Weights of a small transformer language model: untied embeddings.
Each number is 128 + 24 x the weight over the matrix's rms, rounded and kept within 0 to 255. Layers, rows and columns count from 0. Numbers have three digits each.

# layer 4 MLP up, 128x96, rms 0.371, rows 31-53, columns 0-95
124187114105102106174141123147104090143125106125136119100108121124112127139124142112164149095115133156093124145155128133156139121115107180176131144077114126123138107136168160151123072119125105145121198101110174144121100101131108131077119171128129118172131101153189116136111149131108134091
095128149116109135121128095100155141102056181098137120113168112167159108112128135136146135153111146130154130098070116130104131152158114140151124146133149124076165160054141149185128157120133133103142120086159164124127139120156110144165130137148109134088133113103164106122174149137172089127
083122138121143155164143121164127137117146112112118117121094106112084099194114112139102104105133157140131145142123100124158150131168129123127120146087147102158098134127136117132140120139168094128176134123156147168110124084119147108101091126145101071091100124166144145107132121182129157126
142089139169114133114141123098111123080107133126133138126123120129165103122142124103090089110129161155142134066148123112101128066157169112119111129123090152140141143094107100112163122148140104126135123101099140125155145139120129143100077093143132163119058157137103138181158130091131150143
134128174136090083129128152139128085120122120128075134141106129161118112126095137107078194077136163140174149104124108101095153150139171063097159179076131142107124084102165158087105137110094137160097147116137125158126088100145150155163170164147166124153143167135068099122085151107139160111
136150105159168102112105145110119126133074056152147159104107083151104119133136131120125093101150122163156143134112107140129139108081172067115133141094095156128124139124083110087141126186154158170153152086123104168108168100154103189116151140138117099099105137118065138113120137144141085131
100170166164067137123163106159106127118110102132090127112161124102138121143113142130130147140144123141141104148155113129130152107105096157120125148080110136144122097114124136121132126131113122100119160123158150103136121083161151132126083118134091121174116121148127129119117130163100138148
122136132140110148139144162140152129123131124130126160126085137106152130161129146145127132119112112152130119105138160138133101124129091141136129148105090122131110110124117123160116133117093131122085125110129108147095117142136113109172139123154133175128088139119122108131103139156143174121
131135118165116132139153135157099164146095148107118144179100108102103130106086142115130169153097157100124145136101127143160117145109119142129145151113092110107155150099085137130130095142146184130116127122158134123124112124126112098081112113108127124096099119123155154116165127108132106128
136111124125127124124147149095116114145153104142142167119119164148133109147129125088145118101170145139070152120153126125138115143111103095104098134092119091153123128129144115070150096099115135128107136094165118147180142160085119142095144153118133113174081109155090075157117135100121131143
136130122136107129165105135116121100135134125149119130152119159135142131131108147086123104101146147129107143118117144162119158133136132141119122172108098101110095158119166124117143142175054131146140066072138113129110156161141116130154140142143128166147094127125150173089117136112170131112
125134139083156122148090138149119134141195150118191127150153149101136145155143134140143137158137106125157112130118143136150103130142101121136112111132128121167160131186154108145061184131123087122111135143120147134108126109125127130145156153086153118145082091143143096136156075135082134107
124205132127102094163128128108132098145139148119134115137128160159147134170132176132121161147112108172118151128110097121138148094098129141107112109153149110126125113142151151147098144121090095103105136137107160100124139143136108174141135112103110157155102116118165159106178102115099131128
161155081113192140129098129077096117130142181117138132164122128157103132110134131080139134108103075135141151111149132110150091126132119110101098159121112124127147095093108100129141107132149154126195100119115106131131117101174087154107104124105111173124150151204141184137107144127100115112
107100127134098087136154096123156124110124100123138163134165142168119135117108128152066108137104111124099126134166151078119163078159117173099110154126115149115150123133110098170121165163114118161107120148148157158171125124114100165115097128125100138127076167162125118142088158140105180176
123137157126139106146133115081097075119118158130132129149101138088155140119096111127152143085145170127140117141156154161121108149114132123139099125121159145103121123134148145124119113110133100147144118137163139135151146114156100145116097137129101155121106089145076112153109064106159140164
137128139113151160111127146114156096116158132130140143187141110152142120113147156133143133136140130138136116143110134147151172145140107091141130158152133137086178122140134135125124174120125128116112135108137176123112145137146131112147095063106129104113116169135137118111146102065124096111
163133137090117147123134111158102150138132077207168144129146112143131156156141084099119108126132132096120148170129143123101140105120121139140132113144142112135115120151146114100125145129116118165137146116106142144130093080144137131135122151141174135143114110176145144159082094156137118144
123109112109095127145124114137128117143127131114139115126108132150118158134126117140154120147109133106133114143078119131118137112117131121136122118155147139111115128118122155132151116108093119130095112100090124118127112120153155103126122114118125145113082133110137127147145154141118148126
122122109087099140155132123133146129113052099125119138097134146086122125107097103114159110115131052106102140094132112127098125090113127167130083179134096103164031166173127169124152112150120131143116108118104130129112178107114149129103109148107137100152107102116068148135105114149125117124
150116119101108123103153092106182176138142127131147144129142105139105095122094128137103135146142150129152093136132130116134132159122181147169112112163144112111133070093155124113202143127159085146127097106108134132196111095168163094146100117081102148161110123133079146133172150146106058108
117173144138127106133116101158115118139136090150144137110128136124127138119117090096129147146144124108139102132131122122107107145140144109130117125136150111156117128087133136184133126147129122147149156147111144109144124118131147148122146091141117127143147135109148122141120162133137131129
104105193096111142119155136171111175131125119168144151138122109115188127108087138098153113130137090128121149105105101119150114129110083114062110089135130144121130092133108118146139152173117077126149098118130106089140105114154151107135106122107106111139125204116137193128171107152127134061
# layer 4 MLP down (transposed), 128x96, rms 0.252, rows 31-53, columns 0-95
127199136130136132182151105157153114112109101079148125139132087141096101058135133120131138136120150141092083125141152165113102137133155147188096135116114124134151154140210146113137062131139120116122153094101173118127149092136116154136148180165155087177145143115162112130102129153139131120
144137139137157130150120165124088135152127129165110114154094140090182110104145167142115088106153143114151124133136146143139110143131136120147175127153188143094153100124140134149135166147130132112156170129120159161132117092103143098136133158140140103160112139100154144132132113134175145157
111151143139119136135122138123158129109145083144140101137093159117135137150129151125154155146141151169133139114137174151155074157143119080106120195153112143151118102076155104146137120173138088137138162087112127094129121137089086107080179110084120114108140124127159138138130145113098145112
150102160167119111131088112160130141135118109138095153137153107102164109118125154133103113115127147111107121116142139151120107141131095111124187109116182128100121079144153120128148134113118148072109139119116137093162121110142162150138095138123081155114127111112148114156166117116155134138
130139117137158139114146127095141148123134159118188139114174114125128154124105089123178085173147091111130078127116117141144131128162126165132129124152120092124137145168102107126119110132150118120120120118094142109101170136134097111124124104124130152141101084114145121139152131128107128153
145162150142181120110105097142146107120084109159135103157109111149118086131143176128091128153149078123117107143070121144155132092114149099132100119139098111137142126120156094090161165171154123151142143131126124171105153113132133160149103118122073123136105141094104108104132114123133096144
140133135160169142157118136131120140144101103146127132134144133070114161120111147118144100115147127164112117075134111103130108136115126106121151170116141159140139121124090145155129130130139160118144112110162172118118084108112146113116125123126113145169163101149147076153119123155132139130
133113153104159159131152134128119160146102153121166180087097124069121115161142117154120132119156107170153146108160112156124105124114130123144114131116126128116139115104134138075123155138171132118167127093120127131146105161129158120160128131170149171179117154132131123140140140093133156116
147160161104070099132117169163117138118080133122136109116092133124121146105127134154126120139113132094119100089136165096144120122119120106138142090132153152136133149102162132081126165132125112124142130129108139137129079111122130126144101118136114093187118091135103167086126123162139162138
148160123062169122110101115107100083167124109059156116096132120094154108121126138108090123164130187099141129138122091136133104104119118119154145098154121119123078091120135144118093113124104130094140125092124127123157163162107102128153183095145175115121082115151118120143126116109111115106
133146130146141124103129087134132137139121112173097145104133125156109111180142124145100148138102147119094143089154122095153143098152158128132148162143096149121127135186149119165131109180153135140159161077117151133105130082138102131138134122123122132143162087113129078106128116162133111145
183120153151128136085128111112133134158128128087123126126111126148131086120128138118133104109104151153126115155150139182105176120130077157094155140092142108145099129120139140104103151091169133144132100127166122161156170084140127126147111170095135118144152149125140122134142132130119146159
098143137118135132183147116091126135136121115157155173097127153135128148139107140134130138122157136172101133112096123155148118163105109144024147165148166158119099129146132143122132135150146096112110137127124157134120108129142110148128137138126117149170108142116145107153104104141155122158
092131156111090113159171094087158130131127116116137127100153128140125123106139112111156136153142079132144100152131123117115135163119119116093107188150133101127116099098157112149135173134116143160116101074114105151136155121120099136119171093091112098139133083153094156140126074065122121128
132114109106148140105143122132163129112138170095115097109124129105066146141116129126145159151129122110124138126102097173140142114107180102123099114107130119142139119087107146134145143126153122153176118127101125129112122164184128105120136126131144124132135140128121157085158110122110151083
084112143140104194146112092120103113137091152125150118127170116124143112100123109096126152109111116115137082159138103155087148161112154109112075090097147136112141111089133140121145137109144130131120121119128151121152159145173169120118115166093109148094106139114151164152136132125121118124
150142128083136141143136122136132140141163131199112132151136111152079166137143176139114152135156167120135125135138090149150144157120126142088090175118136097144113095127136147108136151125113141118110126131150100135120170103133144121124109155108188104123119135145138107109097090155130118122
101105096093118155153154109116118181112175075194110141116091172110089137143140093097130139119161153146145099170147129112141119136125125127164109117102107127140119141156174122090114128151128077137153151166127127148127133134146133106115186155144130138147116121121128158135136133146103108121
145129132082159091108072113111143155098105131084136172102133140143104123141100125118154139092142124154143134125140095144174120134130122088133161159169112129132123126133121149141163156148125117099109123125126110132113141123073152125088113136150141088127129121124127108084150135155122139119
132138146102166164166164113110212100139097110059156119084160132120142143133157119136134140142180122123134106103139165088125107122128169105124126153135105099167114104100083113128139096143112113134132087133135075126108140144145115135099171120152108135126136116134116138142117154093107103112
126123121082154148069100134127157148169143088186126176153143141153146133158110156177149139138095148172124120118094149133108112126119127096161121088139122132164132121071140124104169097141113092159125115107081152137142154159118169172112137167091176164188112112113095149119153145123141150106
099173141143132135144146131162089121138197157083168105136156152129102123145154154088137177118144108110119079147167135080081097131153133170154153141155113084135124140133129188148148135147137093124140151109085126133151161101092133133102147148120136142114136119145132158119138103179128111120
089185141173126125116147167184094116109136173098115163143132091169099140145141083119073093099096102158128139124147092132100143143125134099071128129131107148169071116152078134166103103131132110126146121165148119094130105100140161110158091141133142109146146174081116156145150068143117117134
# layer 4 MLP gate, 128x96, rms 0.356, rows 32-53, columns 0-95
170116168155106132146115123128095117129123110167096120171141169137174138145118141189090150138092129113143136137092091137117091149155127097172140096084153129125148116085154124074120170135138102100159187153115075111101141122107071146115133109105117146162134144118148136074137104141148192096
178134122140162124180140158136123134063147093126110192149157134130146102087106131116117119118099109148133174139091074136123174153147132137110094118146125115116130118155151117132139152094120132110083091156161151170155103094127103147140121121108095130151107128167116162145102143132107146133
154093119122143121130131116147124123097120129127145126120093109104148112140155125139123117147109124136147137090119101106142163148091144093168076146156140165113119175117166094145161130145104089143144121147080104126125128161152104156134124133147180080155135135132096121139125129155172139165
108151132133180112147163131135147139106115122123120138120147147129122111149120075130145103125115114118127089134120148117151133125132127127139116129165160158139166118173126130139109129145091103121146138125128135136136144113130142135139147114143133106124119107122112142154113145117129104140
153123182107084122162161111124109090156095154126129113139138140128122174124133117101098174067117122157129142094148156127093153132132101108133112109072151160100167117167148117125114158143107132103124082075087150115104124127125120118144131093131106119137142090157127161144107162119133097084
105110136111119126156126084121148108145135102123151135126123123109124129114115080102158121165139140146138123062117141112148108147109123138115131112101152112132153114140141107147138160107110136125090105097117137115114118107145128113129130153153112163156124153105140125132151128121143089125
129138146105145143150129107119110118151116139142136170130151085115115146121134142143142138159163119164127109097131137106118080137115135154165140060160137160120159084085159086119113121087152129095124102086134099121146126162146135164113125159172144137119174123109169103151144161082125163088
159114155138123149155146097117098109093110173129109163173133112080127081110085106099160154118122171093167125107099144163124117110111147143133148138103137129092135125115119156100114115152143172187111114120143127126135097146118149098118160106141146143157117133094154145107145154111168067137
112129146106126143140132135123110148078096108124144155128131147136144106138124176103123159126108089152159077161093130145096127117140062199105080152102118112133077158115155116154134128122122124188123170150131106132108084141135145080165132109082137132106155078105149133114138064104158108142
097116130123154146094081111146120126138112121167083128103123155143145133117150152144123127101107128137115133156127123112146181110151147117146123159138126113126131140143168131144132117176143133163170117122127099107120160124174111130151150103144103161119141094144112124100143140141187105149
138164125129131068107144126130154098153128172135080108044090105145134132098137155149125135144117131133145138137125084085141140122142119166190130168072119123111131113141122121126159120132130125166109141142120151157111115115163110147118123142137129110150082123154125116122188122111147134134
157074138130109124154155123109100118123130115128141167139132151143150166135107136121139154117166186149116113118139128103137124118098122138091114104120108112129184147131172118123113105124145098118118081106137159110136134128129120150126106108107101166154085104113106158140120129145140145133
093141171126170167153125142146141134145144147108127103111111118146072160102115132128165083087123126176110101126152148124081112174156126145118107151122136156124146131132101153170104122108134115163121143122193125128123112126103123115105098178162113149118117116120111124137183133089096081126
122149159158154150128140127147073144121153091137169146128123092131159102146098112100133113123151122124151133116121155117123121153148113123127142177144119161168145096160172131107155129119123108149140141143161114117164135162115128142103146149125083130124114120119115143173146107117130141180
095150125163067134145088176136104142145098131146181109124135132156102123110120139149129176128133121116108076139148106113112138107146122105148141085111153151135154085136138077103157172117151133125099122148134118146150119122139198126116136105135101114121111117110125128161117196132109119057
120135084078154069129121101073108150109137100115121130147126113095130151154109178135147107148134114191115115117087098142104141131136120148144117169131158163137133109150137106109124174099104127115101131128140142097139120129141127141146100119103097111145059158133144117153149143136123103101
116123150151149139114107140107124114159112166070112172163149116172154100087148156132157113154123099117095133078127124150125148142137140121124141140134132145134141127114124129170134123150158182072121123102143137119110154135126103121127134100151141088119134133117148092106117165115161120146
119087132178121100168121121143111135121132162087136169139115169189117104139124116110171117116147120134138111148115152122115123080117112096126140123143117113155114103118153145113144158120129097120081139138099157116139149074117152098099112084140139129133119151145082123124136133174118153123
142133135113129122096130142109117105127163166156065134116089139135167104141127124146114124121164170174176116134089082132155142143159107124146159075076151145125145097118078106132105144128143111110119127151122136162154154080130128148145134096122143136097129122125128124130131136151169127110
185112176130165138168116116087124106107102201119179211147147134106172131102093110096142128064112123135161159103119120122127142135127142136162122103126142136145125185121082097136102123133154147152110082137164110137146150094130083083110134082079083173104167103122154119140069161141146128121
137101123109135082133122130088150124126057127126065129152083135102122194109071107116150059136122090175149133085100098132144155149127133105108107092153126164113140128091142074152138138165125157141139097169116107115159148145123123154158110129161114134144153170091124124142105138118118129126
142132140092084099146155111117123132123103101144179138157103130094144095100116120116161160069093130143123153105122147154151145087150158083139127098117079118149089076106145139160146098100143117122111106158117151096085094124175137124111083093105132129152101126127158144159111123136135117117